{"n_kv_head": 4, "d_mlp": 512, "vocab_size": 8192, "activation": "squared_relu", "rope_base": 97300.0, "qk_norm": true, "init": "trunc", "init_std_o": 0.00908, "decay_fraction": 1.0, "batch_tokens": 16384, "train_tokens": 90550000}
Each number is 50 + 15 x the weight over its row's rms, rounded and kept within 0 to 99. Layers, rows and columns count from 0. The size before them is the row's rms in percent of the matrix's.

# up: layer 4 MLP up, 512x128, rms 0.122, rows 180-204, columns 0-63
# down: layer 4 MLP down (transposed), 512x128, rms 0.113, rows 180-203, columns 0-63
up180 094:48 39 55 69 79 63 59 50 45 45 26 31 40 35 79 60 36 53 71 58 29 52 65 57 47 62 34 46 70 30 51 50 25 55 34 56 52 45 53 30 50 72 59 53 49 49 32 29 44 50 36 38 74 28 44 35 44 61 28 68 57 85 56 27
down180 094:51 59 51 41 53 66 18 70 35 47 46 37 62 45 53 70 54 60 54 57 39 42 41 65 55 24 46 60 26 61 80 48 58 51 63 39 64 48 52 24 36 40 60 24 58 17 89 43 53 42 81 56 70 26 54 67 40 66 62 26 74 61 48 63
up181 106:47 50 56 52 61 32 35 51 48 47 36 53 47 34 58 68 87 54 57 65 25 30 81 70 40 44 70 56 74 32 49 31 67 60 30 60 49 33 99 75 38 47 58 49 40 36 43 44 44 23 45 41 59 44 47 16 37 52 43 39 33 31 49 50
down181 095:77 50 35 63 62 36 61 32 54 42 67 53 46 64 64 38 60 69 52 49 48 60 74 33 50 60 28 53 63 57 70 71 36 16 53 63 27 50 84 75 56 52 40 56 60 47 85 70 44 50 58 33 75 33 44 37 45 36 56 96 72 31 28 54
up182 084:45 54 43 62 45 56 59 22 48 48 57 40 64 08 30 54 55 55 54 38 52 60 44 26 78 32 91 63 77 54 31 69 47 31 83 50 60 44 34 08 43 59 31 54 21 68 50 43 44 38 50 29 44 73 28 44 57 71 62 53 49 56 49 47
down182 087:46 42 36 44 72 34 24 62 74 59 55 45 17 44 40 67 53 63 37 56 49 44 62 44 61 36 56 25 18 62 47 82 45 34 46 68 60 47 64 51 75 39 52 40 25 61 46 65 58 63 56 45 30 40 67 39 59 38 35 19 76 57 66 59
up183 095:44 26 49 48 38 58 35 66 23 28 22 70 70 52 48 59 75 50 66 50 53 57 49 49 77 72 62 57 42 44 74 53 37 55 28 49 58 76 54 53 51 57 37 67 52 35 41 74 64 63 33 62 48 43 42 49 46 74 63 56 13 42 58 62
down183 100:26 53 77 38 44 56 63 45 44 57 38 75 58 42 59 55 59 36 46 46 69 44 33 74 49 72 54 45 68 28 57 38 44 63 36 55 56 47 72 49 77 65 32 23 79 43 45 77 72 44 69 39 73 77 36 81 58 57 75 32 46 40 42 45
up184 088:58 33 48 27 77 62 50 30 63 56 49 51 49 66 51 58 31 70 71 53 64 65 77 43 71 38 49 50 42 43 26 40 31 81 21 38 56 49 77 69 64 58 38 66 48 36 63 56 52 21 53 64 69 36 46 75 26 74 76 46 69 35 43 62
down184 088:61 32 59 26 46 35 43 38 62 41 55 50 57 31 67 49 58 43 45 74 61 56 14 40 42 64 37 32 31 48 47 62 47 62 49 33 44 37 27 48 32 16 45 59 37 85 27 36 44 44 42 42 56 45 38 41 35 67 48 57 49 37 39 53
up185 102:68 64 41 50 50 31 55 29 48 23 35 42 72 40 36 65 44 53 62 76 48 59 39 73 46 41 74 28 39 52 43 60 34 46 71 39 45 66 58 58 49 48 30 63 57 42 67 48 31 47 35 27 44 49 82 47 71 68 29 78 58 47 78 74
down185 105:66 57 54 68 47 36 16 50 46 31 34 31 44 62 52 55 52 46 23 74 36 44 45 79 54 50 66 07 38 53 56 68 16 28 46 56 61 45 49 74 56 41 46 78 61 26 68 47 43 33 38 34 67 46 58 64 39 38 50 52 82 20 54 64
up186 098:45 61 55 37 34 75 65 78 51 22 48 72 50 67 35 33 43 63 71 27 61 51 48 55 48 52 41 59 57 86 55 47 58 44 53 35 48 61 60 69 41 67 88 41 53 69 64 67 55 54 65 47 44 35 51 39 38 45 43 50 66 70 60 53
down186 092:85 62 37 53 48 46 24 62 46 58 61 70 38 32 39 46 32 52 52 38 72 61 62 37 28 29 46 44 35 21 86 50 55 30 61 42 43 52 58 63 47 29 78 38 34 53 47 66 28 49 67 54 90 42 37 38 51 42 48 45 49 51 45 56
up187 104:46 51 44 60 22 28 38 53 43 28 61 45 41 54 56 48 87 61 60 39 55 48 69 37 45 52 70 49 24 33 68 64 70 53 34 38 64 49 68 47 55 18 47 38 65 52 47 62 73 63 45 52 54 43 52 76 66 66 71 69 43 27 48 40
down187 105:44 85 19 91 75 38 26 48 50 63 68 33 60 43 16 25 56 61 61 39 50 42 32 58 82 65 33 44 33 40 61 57 40 30 40 43 70 31 51 39 25 41 53 58 44 67 64 45 52 46 46 55 45 67 67 36 56 57 60 31 79 31 43 42
up188 092:56 33 35 62 58 56 52 66 45 52 55 56 41 50 30 56 43 37 38 44 87 43 46 48 47 44 63 49 53 33 28 52 22 58 45 24 57 57 49 46 39 38 32 35 39 27 66 49 18 84 71 54 31 38 40 70 69 28 25 61 53 47 44 44
down188 093:37 61 46 73 43 44 50 44 59 38 45 44 48 37 67 62 33 25 42 47 63 24 69 57 62 49 29 37 61 45 45 50 32 85 38 67 36 76 40 50 51 43 72 59 70 99 64 63 53 53 61 57 61 74 50 21 43 54 54 55 30 40 30 26
up189 100:46 48 53 60 22 73 35 58 75 55 27 47 28 50 33 44 33 31 39 74 79 41 44 67 59 54 42 37 64 50 49 41 83 89 43 54 29 60 50 47 54 54 49 10 48 55 50 58 39 49 51 57 39 75 33 30 61 40 46 56 48 53 52 65
down189 094:50 62 68 67 41 57 41 73 10 38 41 33 83 43 75 68 37 64 49 49 62 54 37 33 50 60 83 68 61 66 60 59 57 56 53 54 37 57 52 40 55 33 44 56 65 68 57 81 58 39 47 62 20 58 56 36 74 30 57 11 29 35 75 42
up190 111:55 39 51 88 48 70 38 48 57 56 63 44 34 46 57 35 44 71 70 55 57 47 26 57 74 39 45 76 53 39 63 40 36 32 25 25 59 42 64 78 37 58 43 38 42 43 68 24 47 30 61 69 38 57 58 53 23 45 68 49 36 65 65 45
down190 106:19 54 58 44 53 67 31 43 58 65 56 54 62 57 58 62 68 54 26 44 58 51 39 49 69 40 68 43 85 55 52 37 64 29 01 53 72 46 63 59 46 57 64 55 47 33 69 41 42 53 37 41 40 51 60 69 16 64 49 48 45 55 84 45
up191 097:36 50 76 55 54 54 58 45 44 27 65 47 71 58 74 42 69 21 55 44 70 66 20 53 42 45 96 68 49 58 92 61 52 48 41 60 49 43 37 49 43 21 30 49 40 59 53 64 82 48 60 35 54 34 55 30 44 64 38 29 45 46 45 10
down191 096:54 61 83 43 53 68 48 72 61 46 37 39 47 65 55 41 54 39 47 37 50 50 37 28 28 37 24 85 32 33 65 54 66 40 66 52 28 27 50 41 60 59 50 64 52 58 41 47 58 55 31 59 47 35 58 40 64 55 41 63 32 62 55 33
up192 092:62 60 44 46 29 35 43 53 48 36 75 30 46 61 30 58 29 50 44 29 62 28 60 21 39 48 42 51 31 40 81 66 36 66 63 55 40 31 48 68 77 32 28 64 13 42 35 64 64 32 49 24 45 29 58 56 77 60 55 68 52 56 17 47
down192 100:26 32 55 59 61 43 54 55 58 73 46 71 58 36 72 34 37 55 54 56 39 78 32 60 44 53 50 55 50 48 36 16 19 52 36 41 58 43 65 42 35 39 56 47 57 40 41 31 68 57 61 61 51 46 40 39 38 68 30 28 54 46 85 37
up193 093:47 56 47 50 86 42 47 52 60 26 38 99 32 23 37 42 37 54 77 58 55 60 64 32 42 45 40 29 61 36 49 58 68 59 34 52 64 66 44 64 55 62 68 54 45 85 45 16 63 49 62 54 68 31 73 44 42 40 53 49 66 37 66 63
down193 097:71 40 66 24 33 62 29 58 53 60 78 72 40 67 69 73 39 49 39 48 54 36 37 45 48 35 37 60 45 37 43 44 57 32 55 83 40 55 39 70 66 32 38 61 38 44 41 49 56 52 50 55 79 28 56 22 58 22 30 60 47 56 28 63
up194 112:55 45 47 45 50 35 66 51 51 43 39 47 20 72 31 48 28 65 61 56 57 66 68 41 22 65 32 57 56 40 53 42 48 67 31 44 31 15 78 60 54 41 31 48 48 57 77 20 65 43 74 51 39 47 72 36 36 49 34 52 54 54 36 59
down194 114:60 59 52 35 58 46 50 42 63 48 18 55 33 33 43 49 60 54 28 29 63 65 52 62 24 40 75 59 54 37 66 44 21 33 43 72 44 26 65 70 41 42 45 58 61 53 92 36 63 49 32 57 47 60 59 66 51 30 11 29 55 34 46 52
up195 096:53 79 60 40 45 58 56 52 71 41 31 34 50 64 48 31 63 59 54 69 62 15 24 55 61 34 34 60 72 47 55 39 38 59 38 38 52 63 60 59 35 41 31 56 42 49 67 36 51 52 41 57 76 32 32 62 47 55 51 53 57 38 50 66
down195 098:54 52 50 62 49 59 62 44 61 62 58 50 47 43 84 60 29 30 45 51 56 43 61 57 33 78 43 47 61 70 62 58 90 72 64 53 48 61 60 40 52 14 46 35 61 65 32 58 65 69 37 70 50 40 52 62 46 51 26 57 44 46 63 87
up196 097:33 75 71 49 68 54 44 39 51 40 54 67 59 53 53 48 40 67 44 41 48 54 56 66 60 38 60 29 64 45 60 44 44 54 59 65 59 51 61 41 49 29 41 75 46 66 23 43 61 26 36 77 22 56 64 50 56 53 38 59 41 51 73 49
down196 100:70 89 73 37 59 76 48 38 71 51 45 57 71 60 41 42 42 84 34 61 72 56 52 36 52 52 38 56 62 61 88 69 89 70 68 72 62 58 42 30 33 22 58 44 38 45 45 63 33 55 48 63 77 54 62 59 45 55 45 48 59 48 78 61
up197 078:55 61 40 49 37 64 53 54 57 33 74 21 43 64 58 27 17 66 40 29 33 47 50 60 34 47 54 54 58 51 33 40 45 50 35 33 46 66 44 45 54 75 37 48 47 21 42 62 53 50 29 50 39 39 76 53 77 61 88 63 55 81 30 66
down197 088:43 39 45 45 49 24 10 46 46 80 74 56 75 75 49 36 62 51 71 67 55 57 58 53 38 62 23 56 49 62 33 54 37 48 79 34 50 38 62 33 64 64 33 38 47 59 39 57 54 65 41 92 78 53 58 58 53 52 58 36 72 42 56 47
up198 100:58 53 35 47 58 61 59 51 25 28 45 87 66 52 57 57 66 24 52 31 59 59 58 57 70 27 79 57 43 66 52 48 60 49 25 39 57 35 44 53 46 33 52 42 47 62 56 31 43 30 24 57 53 63 40 32 53 69 45 47 48 56 75 37
down198 107:56 47 45 68 45 60 62 38 32 33 49 61 46 46 53 34 61 27 44 46 43 49 39 45 38 49 46 52 46 63 60 33 44 53 40 40 61 67 39 68 34 49 32 42 52 47 32 59 60 15 44 30 43 57 51 50 33 57 33 53 52 43 71 56
up199 114:48 77 45 33 65 03 23 43 58 56 72 36 56 68 36 58 37 30 51 64 32 47 64 44 99 50 52 57 41 45 36 30 44 65 63 37 39 60 30 61 37 44 44 42 31 81 18 37 76 29 30 62 59 42 41 47 57 50 51 65 57 46 65 44
down199 107:49 62 80 41 46 53 26 21 54 67 48 34 59 45 54 70 33 48 33 76 58 67 32 71 95 61 58 46 38 67 33 61 47 40 77 29 65 52 64 43 50 29 31 32 51 67 48 62 66 40 27 49 59 33 43 62 22 59 55 40 63 58 74 43
up200 097:22 33 23 41 28 56 49 56 38 36 34 21 56 58 40 64 49 50 50 30 48 63 63 39 40 48 57 36 38 55 62 43 19 52 50 60 28 62 69 88 57 51 50 23 56 66 61 47 33 56 57 52 65 87 55 40 63 97 29 47 52 53 49 62
down200 106:49 44 27 39 21 33 26 44 82 59 46 14 57 60 22 75 84 44 50 29 39 41 29 47 58 57 73 50 41 26 55 61 43 34 60 55 48 22 46 53 32 74 47 39 55 41 40 30 54 44 44 36 36 75 58 41 60 57 35 44 49 43 48 67
up201 098:44 57 43 21 41 29 55 76 58 25 53 33 59 48 35 50 45 66 75 58 46 46 13 52 83 66 56 44 55 57 22 53 53 59 48 62 56 35 46 66 70 30 28 20 36 50 44 42 34 45 51 66 48 43 86 48 26 37 48 44 53 27 55 80
down201 098:34 60 70 71 62 27 51 59 61 64 71 76 56 45 68 54 34 41 54 42 45 44 65 47 32 40 55 53 55 31 40 66 50 74 34 59 43 43 69 59 51 41 45 46 44 46 64 92 50 78 43 66 43 11 32 59 44 08 53 25 66 51 50 59
up202 096:65 53 71 68 45 44 42 54 53 43 35 22 52 63 72 50 53 52 33 53 40 34 60 52 39 49 29 39 63 52 35 44 49 81 33 50 53 32 67 57 58 56 52 62 33 61 37 36 19 47 57 50 48 60 57 32 69 60 67 77 34 40 30 37
down202 100:70 66 56 41 55 63 37 25 69 47 66 33 73 34 47 37 31 83 68 39 41 47 45 48 72 46 61 32 53 49 77 64 62 68 67 39 36 29 58 52 38 23 36 49 83 57 74 52 76 35 58 64 33 61 31 54 55 37 60 80 51 56 53 56
up203 099:45 13 68 58 59 01 41 72 57 33 28 44 48 71 45 53 67 35 58 64 42 47 67 50 40 51 49 51 58 28 60 26 20 64 25 43 50 51 45 53 37 41 37 58 57 69 33 31 44 54 63 36 47 39 80 59 56 76 26 57 37 71 24 26
down203 098:55 33 63 41 57 37 58 47 44 59 62 60 62 79 66 63 59 45 57 44 09 53 28 30 40 62 25 56 51 44 55 54 54 67 77 43 64 53 38 49 69 44 48 63 53 42 59 23 64 41 44 21 61 40 32 36 54 54 50 58 44 76 49 40
up204 097:42 38 68 45 51 38 51 29 21 66 63 38 75 80 48 40 42 51 55 80 37 49 65 58 57 19 39 43 47 68 66 38 44 34 35 32 41 58 57 50 80 45 54 48 67 41 62 68 76 56 28 66 16 93 60 48 73 34 61 50 58 36 36 24